From a checkpoint of a small transformer trained on Wikipedia.
Size: 18 layers, 2 heads of 64 (1 for keys and values), 3.48M parameters.
Architecture: RMSNorm before each block, rotary positions, no biases in attention or MLP, untied embeddings, normalized queries and keys.
Each number is 200 + 20 x the weight over its row's rms, rounded and kept within 0 to 999. Layers, rows and columns count from 0. The size before them is the row's rms in percent of the matrix's.

# layer 9 MLP up, 256x128, rms 0.149, rows 242-255, columns 0-127
099,210,223,212,194,234,226,234,202,171,199,209,231,198,190,208,195,177,211,236,232,201,223,203,201,218,210,202,210,222,229,175,175,202,162,230,210,236,199,204,214,209,190,177,232,247,178,205,198,140,257,187,183,250,154,204,194,186,188,209,227,200,201,194,213,186,191,191,190,225,204,179,237,198,203,196,229,210,192,202,202,227,188,197,207,179,213,172,197,226,223,231,193,181,200,215,194,217,219,198,185,222,193,220,192,178,210,199,206,194,199,212,184,179,194,206,212,191,198,216,193,193,156,219,203,189,209,192,166
099,203,232,208,207,221,175,213,179,199,189,182,214,180,222,226,177,178,190,172,227,217,222,187,210,208,159,188,229,207,197,193,181,205,199,178,191,193,225,242,209,208,200,200,204,181,186,171,212,239,228,197,238,229,194,223,201,200,195,219,193,207,217,181,226,194,199,189,233,198,175,201,209,208,173,207,198,194,232,176,205,241,202,207,228,265,237,182,221,207,196,171,229,193,248,183,194,207,201,184,197,177,186,183,208,192,227,214,209,169,230,205,198,227,219,205,217,214,219,210,208,185,199,224,212,201,182,236,171
101,201,206,206,230,182,183,181,193,177,190,210,210,207,209,206,214,196,200,191,180,201,208,198,211,208,199,220,213,220,156,209,198,201,198,183,149,182,197,222,191,197,208,218,201,226,229,173,227,202,242,248,183,212,187,202,215,208,204,238,182,186,187,217,227,201,161,161,232,194,189,209,172,212,178,158,183,181,219,200,223,212,215,227,227,172,228,192,207,239,178,215,252,231,201,159,202,214,224,187,182,169,215,206,200,236,216,205,213,196,189,202,221,203,179,181,230,223,205,218,180,198,205,178,205,186,211,208,180
089,221,211,185,198,206,224,217,223,191,174,191,184,188,190,198,198,214,214,201,185,206,191,230,182,179,182,230,228,191,219,218,204,198,199,222,206,200,178,173,199,191,179,187,164,166,217,212,224,236,197,223,203,210,178,235,197,230,210,169,208,179,213,211,200,211,191,189,194,203,223,179,184,229,186,208,191,169,212,221,180,206,162,203,206,224,226,221,180,190,224,201,209,211,195,243,192,223,167,156,204,188,251,199,185,182,217,237,196,231,213,167,175,226,180,226,172,185,176,192,211,156,207,199,191,212,209,207,160
098,183,211,199,220,189,205,210,217,198,242,188,195,227,215,159,182,201,191,188,198,241,232,184,183,175,210,200,209,168,195,176,188,204,181,203,211,187,197,216,143,174,202,203,229,212,193,215,179,210,215,217,178,214,225,185,198,172,186,215,204,206,205,225,200,189,205,183,203,205,210,212,198,195,206,177,226,179,209,172,140,212,154,230,197,186,204,152,183,197,205,226,208,233,185,236,215,181,216,216,182,180,201,182,194,159,192,218,204,194,187,218,241,229,181,197,180,191,208,179,159,196,224,218,195,220,181,210,200
098,194,203,196,194,183,254,215,216,238,201,214,183,227,195,247,225,193,213,207,194,188,218,168,210,187,219,226,227,216,192,218,190,191,221,206,185,242,218,198,222,208,207,206,195,218,246,206,205,242,171,203,176,207,167,206,219,193,227,174,184,208,236,169,212,205,223,177,203,183,221,206,210,189,186,191,171,178,188,215,213,210,209,214,217,260,192,184,164,187,207,217,174,195,193,194,196,182,213,182,183,221,185,177,220,225,211,204,201,194,186,159,201,209,191,191,212,173,210,214,188,212,214,239,205,177,172,187,227
100,193,178,210,195,166,249,196,193,226,200,200,199,202,220,213,221,217,208,224,224,204,184,171,216,192,220,201,233,196,204,247,224,229,234,237,231,192,188,185,210,155,200,199,211,181,182,189,209,189,167,222,208,185,205,159,208,189,216,199,186,218,206,185,188,170,212,215,215,198,220,173,193,193,195,173,173,208,193,192,186,142,240,184,208,193,200,238,203,229,175,184,188,184,193,187,215,209,207,201,206,202,181,197,206,243,219,190,184,218,174,212,210,224,191,201,174,191,204,233,174,219,201,181,166,215,192,164,202
102,187,175,151,200,201,174,210,219,170,189,207,214,174,183,241,230,187,225,195,177,199,179,204,184,210,224,174,190,210,216,209,227,207,179,224,199,190,185,226,207,187,219,213,168,173,198,229,263,205,194,200,195,175,221,188,228,216,228,183,206,203,180,214,186,177,207,194,205,243,188,195,190,217,181,182,184,223,195,189,194,183,212,175,168,195,206,239,222,227,199,186,153,210,214,189,208,217,182,191,202,212,162,224,231,236,208,181,196,239,188,209,213,182,216,174,209,197,184,209,185,199,184,185,206,174,224,187,196
109,208,195,238,228,236,160,189,209,194,228,197,188,236,205,186,226,197,182,181,223,221,220,215,227,222,210,202,194,235,176,209,236,227,228,253,204,178,241,203,204,176,205,220,191,208,230,216,209,184,187,217,184,213,206,206,234,184,147,192,157,174,231,196,211,212,211,188,188,203,229,190,198,207,185,214,208,213,193,210,207,232,164,181,217,163,228,181,204,186,221,199,198,183,176,183,193,206,198,223,190,221,193,155,217,211,189,200,194,198,170,189,224,229,211,195,199,215,212,193,207,214,217,205,201,215,209,192,183
107,234,169,206,219,149,177,167,208,181,178,169,214,195,200,210,204,176,204,190,164,206,206,219,215,205,166,203,236,238,193,190,214,185,229,210,189,193,217,210,183,173,206,199,175,196,164,187,224,184,215,176,209,200,204,189,201,212,186,224,199,231,250,181,212,203,176,208,199,233,167,210,162,225,187,235,197,219,219,207,203,227,211,205,190,213,243,215,206,211,185,192,193,236,186,197,183,199,233,196,209,222,220,194,178,209,226,201,206,184,194,203,196,197,155,179,200,230,212,205,171,198,200,224,239,211,226,196,211
096,225,217,188,188,195,140,208,180,192,210,196,196,232,174,198,189,187,214,215,212,172,200,196,210,215,204,203,230,194,211,203,173,163,195,205,228,193,203,208,161,218,198,201,186,201,177,212,205,242,187,220,199,186,217,179,217,215,240,196,205,189,172,173,172,187,184,202,180,209,207,192,214,214,239,192,170,225,186,242,199,200,177,217,197,180,184,202,237,219,244,194,224,196,205,208,195,192,226,202,195,141,198,255,172,185,197,209,210,165,204,176,203,228,185,193,174,194,201,202,228,196,174,194,205,205,182,188,230
102,208,195,213,207,226,215,204,219,218,177,184,185,235,206,195,169,173,198,211,207,196,187,222,187,194,195,219,198,179,205,226,215,158,190,171,182,211,183,200,205,207,198,237,222,185,216,187,217,213,185,184,198,225,210,268,198,180,208,204,244,215,206,219,210,192,220,185,213,198,187,195,153,196,199,180,186,187,193,194,197,220,207,181,193,160,227,192,230,199,184,189,186,198,214,210,245,165,195,214,208,195,161,263,183,196,166,219,183,198,183,177,201,186,204,171,177,213,171,220,188,203,171,210,225,204,203,225,181
110,204,183,186,217,220,199,185,204,186,201,184,182,179,208,209,209,199,212,203,182,194,234,197,178,209,207,158,213,180,206,193,227,202,165,187,192,239,156,192,198,206,205,207,180,186,182,227,226,214,185,168,183,223,193,228,206,217,197,206,211,155,175,202,218,166,185,211,187,197,248,202,224,220,203,227,179,226,196,215,202,220,215,209,185,175,161,176,204,172,236,185,173,199,204,182,214,170,232,199,225,206,172,206,198,208,193,252,228,200,186,191,178,197,169,226,198,204,198,151,201,189,186,200,174,226,169,192,218
108,218,200,207,204,198,187,193,205,218,182,178,209,220,186,240,184,193,209,186,214,189,194,206,252,181,224,167,194,179,209,242,201,220,181,203,230,222,190,175,218,213,193,205,179,218,161,190,200,231,180,178,193,185,197,178,215,232,225,207,175,157,197,222,206,196,149,246,163,221,180,204,200,173,187,190,185,200,197,197,199,168,200,192,217,245,224,188,223,198,206,201,237,189,214,211,182,229,200,215,196,205,172,200,208,192,208,215,217,203,181,221,167,177,171,208,193,171,170,182,199,208,209,217,186,179,181,205,238
# layer 9 MLP down (transposed), 256x128, rms 0.147, rows 242-255, columns 0-127
098,230,176,192,172,183,227,169,199,218,180,224,195,178,210,179,183,224,179,261,165,193,192,200,203,192,209,220,219,220,195,207,224,209,203,189,212,220,185,207,202,216,203,211,210,200,226,207,187,205,189,211,203,181,170,205,215,238,182,209,214,209,213,214,247,229,224,260,196,202,195,207,236,185,208,189,201,191,176,184,205,216,200,211,171,202,175,185,182,211,218,180,186,220,197,194,206,193,249,192,202,212,188,220,208,203,192,221,175,203,229,165,168,197,218,192,227,197,227,214,192,183,193,187,174,252,236,174,219
102,214,210,212,205,188,211,186,179,190,198,175,214,180,213,192,215,227,201,188,191,201,190,195,197,216,205,212,202,212,178,170,200,216,194,242,127,186,161,217,212,228,195,204,216,187,178,160,210,182,203,207,169,160,175,213,178,239,172,175,201,218,218,190,202,195,157,203,219,201,204,238,204,208,217,210,218,192,193,215,193,222,210,224,213,184,181,223,200,212,180,148,198,178,192,208,228,202,198,218,207,228,200,145,204,160,194,189,171,183,210,204,187,209,232,198,189,174,243,215,193,201,219,203,209,214,212,199,201
104,194,171,198,165,210,203,218,148,204,220,193,189,225,202,189,207,193,227,175,177,204,224,175,222,197,220,175,257,239,215,183,180,215,224,206,224,210,199,211,188,228,184,166,202,187,209,211,210,199,192,176,228,218,188,163,218,200,171,187,175,212,203,197,199,223,207,225,204,192,189,213,221,187,183,179,206,208,192,210,202,212,201,213,194,170,204,184,237,158,203,181,199,189,199,188,262,169,187,227,181,229,224,219,206,186,213,178,209,210,190,205,221,201,210,175,161,173,207,194,224,192,181,220,168,200,214,173,208
091,169,200,214,195,228,197,158,172,179,183,249,195,219,223,202,188,225,217,212,195,222,212,205,196,210,209,161,183,215,165,213,197,141,219,175,203,215,197,194,225,193,186,208,205,202,180,230,222,201,195,187,192,207,198,202,186,215,158,188,193,222,198,229,215,206,207,188,175,235,203,182,208,225,195,225,202,208,178,230,232,210,233,210,218,217,200,202,212,236,211,194,183,186,214,168,204,235,229,172,186,247,193,211,188,198,192,177,238,205,207,209,215,181,212,179,181,223,195,239,211,216,222,199,225,228,190,201,187
100,186,164,209,225,219,192,218,273,216,230,211,209,196,213,223,213,193,204,202,175,186,192,178,206,234,202,213,204,198,197,245,231,233,217,178,252,204,190,219,201,207,211,219,194,197,193,217,209,182,213,209,238,218,182,202,180,213,159,222,229,176,203,192,199,207,228,246,175,183,206,212,236,222,169,218,189,192,226,198,194,187,213,202,213,218,206,190,203,202,231,208,179,183,222,198,203,231,194,217,188,226,220,211,213,199,226,184,190,179,206,206,184,191,251,201,190,189,194,203,193,196,196,219,175,219,220,197,165
099,171,157,190,204,222,221,186,210,200,180,200,204,194,179,186,183,176,232,182,197,196,208,214,188,180,178,188,192,195,196,203,179,219,183,247,229,189,214,191,203,219,172,235,215,232,171,219,222,244,205,201,197,257,176,231,214,209,201,156,152,208,195,214,214,189,220,228,167,191,185,184,218,192,189,240,192,181,216,177,182,223,156,193,206,209,196,214,203,193,189,158,197,210,219,227,232,197,204,188,206,214,205,187,201,186,188,209,177,160,192,197,205,223,201,212,198,191,204,218,216,185,214,194,227,203,205,172,214
096,188,163,202,188,215,236,179,211,189,198,213,195,208,198,177,182,196,203,163,196,214,217,228,178,205,166,178,205,192,231,172,213,205,221,161,199,171,192,210,208,224,215,191,196,217,178,242,186,198,190,173,221,189,189,236,201,183,196,209,233,224,210,204,213,219,208,184,169,199,216,196,198,219,200,215,196,200,213,195,191,233,188,191,215,185,219,185,191,197,230,188,166,217,195,208,152,212,217,192,196,160,195,172,219,191,208,209,181,210,206,184,223,184,208,219,165,165,230,215,207,129,190,228,190,230,183,187,169
102,183,194,183,183,204,247,198,144,175,198,222,202,192,209,214,174,203,198,181,220,199,202,218,185,206,218,195,161,200,172,195,210,202,227,201,154,184,177,175,172,177,168,186,201,200,178,199,188,229,197,190,179,195,206,187,216,195,182,190,217,191,234,178,220,194,213,194,226,189,223,175,205,173,161,205,211,240,210,186,207,168,191,211,183,197,203,223,179,225,183,181,208,214,215,205,196,168,191,214,233,175,224,182,202,208,200,208,164,200,201,183,187,158,173,214,182,238,224,234,185,211,196,207,164,231,190,210,225
106,198,200,205,230,192,194,177,220,184,199,160,199,234,181,206,214,198,227,180,214,212,210,201,216,203,225,197,189,226,225,222,225,208,243,221,192,191,221,224,226,208,190,194,255,180,194,157,226,190,202,192,184,190,210,216,186,191,183,226,209,186,197,231,237,189,225,240,201,199,212,212,201,208,193,207,187,203,161,207,194,223,207,203,209,225,215,216,191,188,187,209,178,177,220,190,206,185,242,185,241,174,177,142,213,213,160,206,209,226,197,221,203,233,196,181,201,213,223,197,202,226,223,195,215,203,231,223,176
101,197,209,207,200,184,167,187,233,172,247,195,188,205,205,185,191,222,200,222,165,229,232,182,220,206,204,217,209,264,196,200,216,192,222,197,192,201,253,201,212,188,208,213,193,223,154,180,203,166,215,190,185,197,192,185,203,185,170,198,173,233,201,215,195,202,224,179,205,164,194,188,158,193,211,184,198,214,194,206,199,213,201,199,185,229,225,226,199,187,212,164,176,246,184,206,213,234,175,203,198,234,224,204,200,216,207,168,207,209,215,202,198,187,174,196,155,206,211,199,160,192,200,205,189,193,219,186,214
096,230,181,200,182,190,208,225,253,182,196,189,209,212,197,196,218,198,182,169,232,182,209,192,177,212,226,224,197,218,197,183,203,211,227,157,119,172,208,207,175,204,206,193,185,215,182,196,189,222,219,221,206,211,169,212,177,198,218,199,191,183,215,204,199,198,190,194,222,218,153,176,203,212,178,179,173,183,239,200,185,193,190,196,217,186,185,238,170,211,212,231,224,203,219,223,208,173,189,208,221,179,213,205,194,180,177,210,190,178,216,215,206,194,226,199,219,256,200,178,189,185,205,225,215,190,211,203,200
102,213,209,178,191,189,182,196,192,233,224,163,240,199,237,185,212,222,217,177,199,220,230,227,238,209,197,211,211,201,192,179,169,165,211,231,204,206,219,225,162,208,175,162,214,198,188,200,195,192,201,244,196,217,224,187,190,253,184,177,187,166,213,183,181,203,220,207,193,206,190,194,182,204,205,208,206,201,194,198,195,185,201,185,223,211,194,186,196,198,205,222,176,194,177,242,187,258,213,198,205,230,196,186,220,183,199,199,190,226,230,214,218,198,207,193,217,230,209,209,228,174,255,193,206,218,176,189,200
107,217,192,192,229,237,198,198,211,182,179,221,178,189,188,212,230,177,215,226,190,172,231,208,220,203,190,201,192,160,180,194,235,199,157,198,199,235,200,198,224,216,216,209,202,206,217,223,198,225,169,190,223,220,193,222,227,214,239,194,207,192,191,201,195,219,169,205,189,189,237,191,218,204,190,222,184,249,199,213,194,207,195,179,229,207,194,180,226,187,225,172,183,170,187,212,177,190,237,203,180,181,185,210,203,191,181,236,201,231,169,206,218,222,193,238,194,185,177,195,173,205,181,174,212,221,203,232,237
105,187,217,222,221,204,190,176,192,203,201,203,207,167,199,204,189,142,179,220,165,213,236,204,206,204,195,194,191,188,222,200,220,228,205,219,194,203,180,182,176,186,202,162,181,221,232,192,180,198,219,221,213,223,177,169,221,192,181,232,169,232,166,190,203,170,184,201,195,194,145,191,211,204,200,202,207,215,216,199,157,201,202,197,197,211,229,218,177,227,192,206,189,167,181,218,195,218,208,205,208,175,211,227,182,197,209,159,197,209,194,186,188,170,168,180,206,206,194,193,165,170,234,218,173,210,200,193,154
# layer 9 MLP gate, 256x128, rms 0.158, rows 243-255, columns 0-127
097,204,204,209,207,192,214,174,200,208,229,206,205,224,182,196,240,199,221,210,188,199,180,205,164,215,225,220,177,203,142,211,222,199,211,222,200,203,176,207,197,209,169,210,201,160,220,221,188,170,208,202,188,182,174,172,207,195,208,187,195,201,205,215,184,205,187,189,218,204,232,206,225,210,230,181,205,240,177,234,177,166,206,196,188,150,204,197,193,206,184,199,154,192,178,222,221,194,206,193,239,227,234,209,197,197,161,176,169,230,181,199,221,195,190,211,209,163,226,193,189,220,206,178,187,236,218,171,215
101,168,172,230,188,218,203,203,198,185,214,190,198,216,230,209,189,195,201,207,178,205,206,201,190,185,238,167,207,176,199,195,204,203,223,195,196,180,211,201,202,207,184,214,189,180,208,221,187,146,206,190,200,236,195,172,212,184,184,245,232,203,227,157,203,238,205,210,188,201,214,182,193,181,184,247,195,200,204,204,209,233,195,230,204,192,203,229,226,172,214,206,169,192,199,193,201,180,228,201,215,259,150,238,211,219,219,188,212,205,203,196,232,203,208,202,169,201,247,182,174,203,200,206,199,206,239,201,202
086,216,200,208,218,175,178,229,206,210,211,152,190,206,187,198,212,189,178,251,196,210,193,190,205,211,260,166,185,181,198,223,202,226,205,207,194,220,208,203,182,197,171,166,198,210,190,198,165,228,216,187,157,195,183,187,198,206,228,214,202,207,198,198,174,168,196,216,194,172,177,204,206,171,235,189,199,187,201,173,219,179,202,203,183,190,225,208,166,211,185,207,233,172,235,176,203,182,176,198,195,170,195,225,200,169,183,216,166,193,191,205,211,204,174,190,224,191,223,188,224,186,202,190,211,174,179,177,249
099,204,186,203,222,193,214,217,192,230,144,237,150,187,180,230,195,208,193,191,181,203,162,206,225,201,229,180,190,200,224,202,191,198,244,199,227,257,234,206,192,194,204,207,199,203,209,206,172,174,200,186,203,218,200,191,209,221,185,190,219,195,221,187,196,204,205,172,176,223,164,174,185,198,202,245,198,223,198,191,198,174,213,228,186,156,197,195,211,207,172,189,208,159,197,226,170,195,174,207,183,208,201,175,166,203,198,214,218,216,211,189,203,207,193,221,194,219,228,214,191,204,171,217,222,222,229,179,197
104,193,209,201,169,235,200,220,218,196,197,185,200,214,179,223,183,188,181,176,219,205,205,189,191,152,193,185,223,188,207,174,201,182,211,146,215,172,202,238,207,199,205,193,192,206,213,229,190,183,230,205,197,168,163,188,171,198,177,186,223,198,212,203,210,181,181,165,187,195,172,247,206,232,199,215,182,193,202,215,231,195,227,178,186,196,218,177,212,212,188,195,168,217,198,199,207,196,226,222,184,218,214,203,168,158,221,225,180,201,219,195,200,195,232,180,189,176,192,239,177,197,165,234,216,211,194,214,241
102,200,217,247,170,192,230,212,196,197,211,171,224,220,205,217,162,193,217,190,203,243,218,180,199,208,187,201,196,211,231,200,229,200,170,236,214,205,211,198,191,202,224,220,204,145,203,224,198,183,182,220,216,174,181,173,236,199,217,239,207,195,183,200,205,183,205,194,214,219,234,171,212,211,206,215,207,209,198,191,184,215,248,218,183,206,235,195,184,220,187,200,204,201,207,189,221,211,231,202,218,177,192,207,200,187,207,205,207,249,177,181,195,217,227,218,177,203,179,219,172,194,201,221,149,178,165,215,197
099,219,171,202,192,199,227,210,208,193,217,201,186,184,200,192,221,186,186,175,186,215,174,178,196,176,185,198,209,237,162,208,182,182,189,196,204,221,192,183,224,221,215,180,173,204,164,222,192,202,191,173,162,230,163,207,201,207,210,196,211,163,247,195,231,221,210,207,219,204,207,146,212,196,193,185,208,190,212,245,238,205,214,205,232,192,186,172,179,224,217,167,183,191,169,199,210,198,243,181,206,195,220,201,228,203,203,224,220,176,179,174,183,195,183,214,182,200,229,221,179,233,199,212,202,204,169,205,227
100,192,212,198,231,207,214,176,182,184,224,204,228,229,208,239,215,156,217,157,216,231,204,232,225,205,197,215,183,207,175,190,204,204,199,206,172,196,173,194,168,246,169,213,232,201,222,198,201,219,201,168,211,200,210,194,180,219,192,194,188,192,189,179,220,194,172,241,213,197,183,213,220,215,230,183,171,208,188,210,233,221,207,211,195,225,217,219,237,187,194,194,205,179,190,194,261,182,174,194,229,209,180,222,199,215,190,202,209,245,155,206,205,199,224,193,211,202,225,196,183,225,194,195,195,213,217,200,203
115,166,224,215,206,190,223,175,186,195,224,205,207,182,198,233,230,190,204,199,217,177,208,198,221,192,185,211,207,207,172,191,200,205,181,201,188,156,161,192,188,197,181,226,217,181,218,203,212,189,250,169,200,213,193,149,224,188,193,207,212,185,179,181,278,220,166,206,209,189,173,181,177,205,208,203,189,215,199,221,193,219,162,186,174,180,237,206,219,224,229,163,201,211,190,166,218,178,234,212,210,234,203,202,180,222,227,208,217,190,205,195,191,195,203,203,191,224,209,214,180,194,208,219,201,205,181,194,207
098,224,199,177,206,206,207,216,207,188,203,180,181,202,243,192,215,203,209,214,194,201,200,202,188,222,211,197,176,200,190,212,207,210,198,176,202,237,206,183,169,208,180,226,226,203,180,221,188,222,215,244,171,177,191,181,228,162,205,206,177,194,204,209,180,229,149,170,192,211,225,205,216,188,199,218,158,201,170,195,182,184,203,202,244,184,190,195,186,236,183,169,214,152,197,205,193,168,183,187,170,225,214,228,235,229,213,179,215,192,206,214,220,183,185,184,197,208,203,220,205,202,198,196,174,255,164,191,195
107,192,180,243,195,201,204,203,192,170,231,202,166,173,190,228,190,204,203,174,200,200,220,207,219,235,236,187,179,200,158,184,221,216,187,215,227,175,204,192,231,225,184,190,183,194,220,238,215,185,169,186,185,192,193,235,176,221,209,206,193,185,190,219,191,193,195,223,201,226,207,166,193,190,228,195,206,222,207,214,187,199,187,216,209,239,223,235,179,216,233,188,171,191,221,190,163,191,177,172,223,206,188,191,202,179,209,200,214,181,201,202,189,220,222,214,173,155,199,231,251,216,228,193,208,173,204,199,194
102,187,191,245,186,223,195,180,156,230,184,220,171,200,236,182,216,212,235,196,191,183,208,200,180,220,210,210,207,236,201,162,217,190,176,233,168,189,173,223,225,212,175,215,201,203,188,191,179,193,201,206,210,216,186,192,190,163,211,165,214,190,199,184,190,253,212,175,213,192,212,177,179,238,206,195,193,223,233,188,211,177,190,229,180,184,191,240,182,183,190,204,190,160,197,203,251,190,216,205,208,213,223,199,209,242,190,202,188,206,194,213,242,183,183,187,223,205,221,210,198,215,201,206,202,211,187,206,197
100,226,194,181,184,206,218,207,172,197,219,207,167,175,221,187,190,221,209,206,233,204,232,190,192,212,200,223,216,187,192,219,218,172,202,222,209,176,172,212,228,211,201,254,209,180,174,213,200,229,199,191,205,199,239,220,209,152,208,185,222,203,196,199,217,196,200,203,215,207,218,208,182,195,154,201,151,181,195,165,244,197,210,160,212,180,190,222,222,210,207,202,211,205,179,201,200,182,188,190,196,225,191,171,204,195,214,206,196,204,200,201,191,243,252,196,191,175,198,232,224,216,150,203,209,172,217,216,202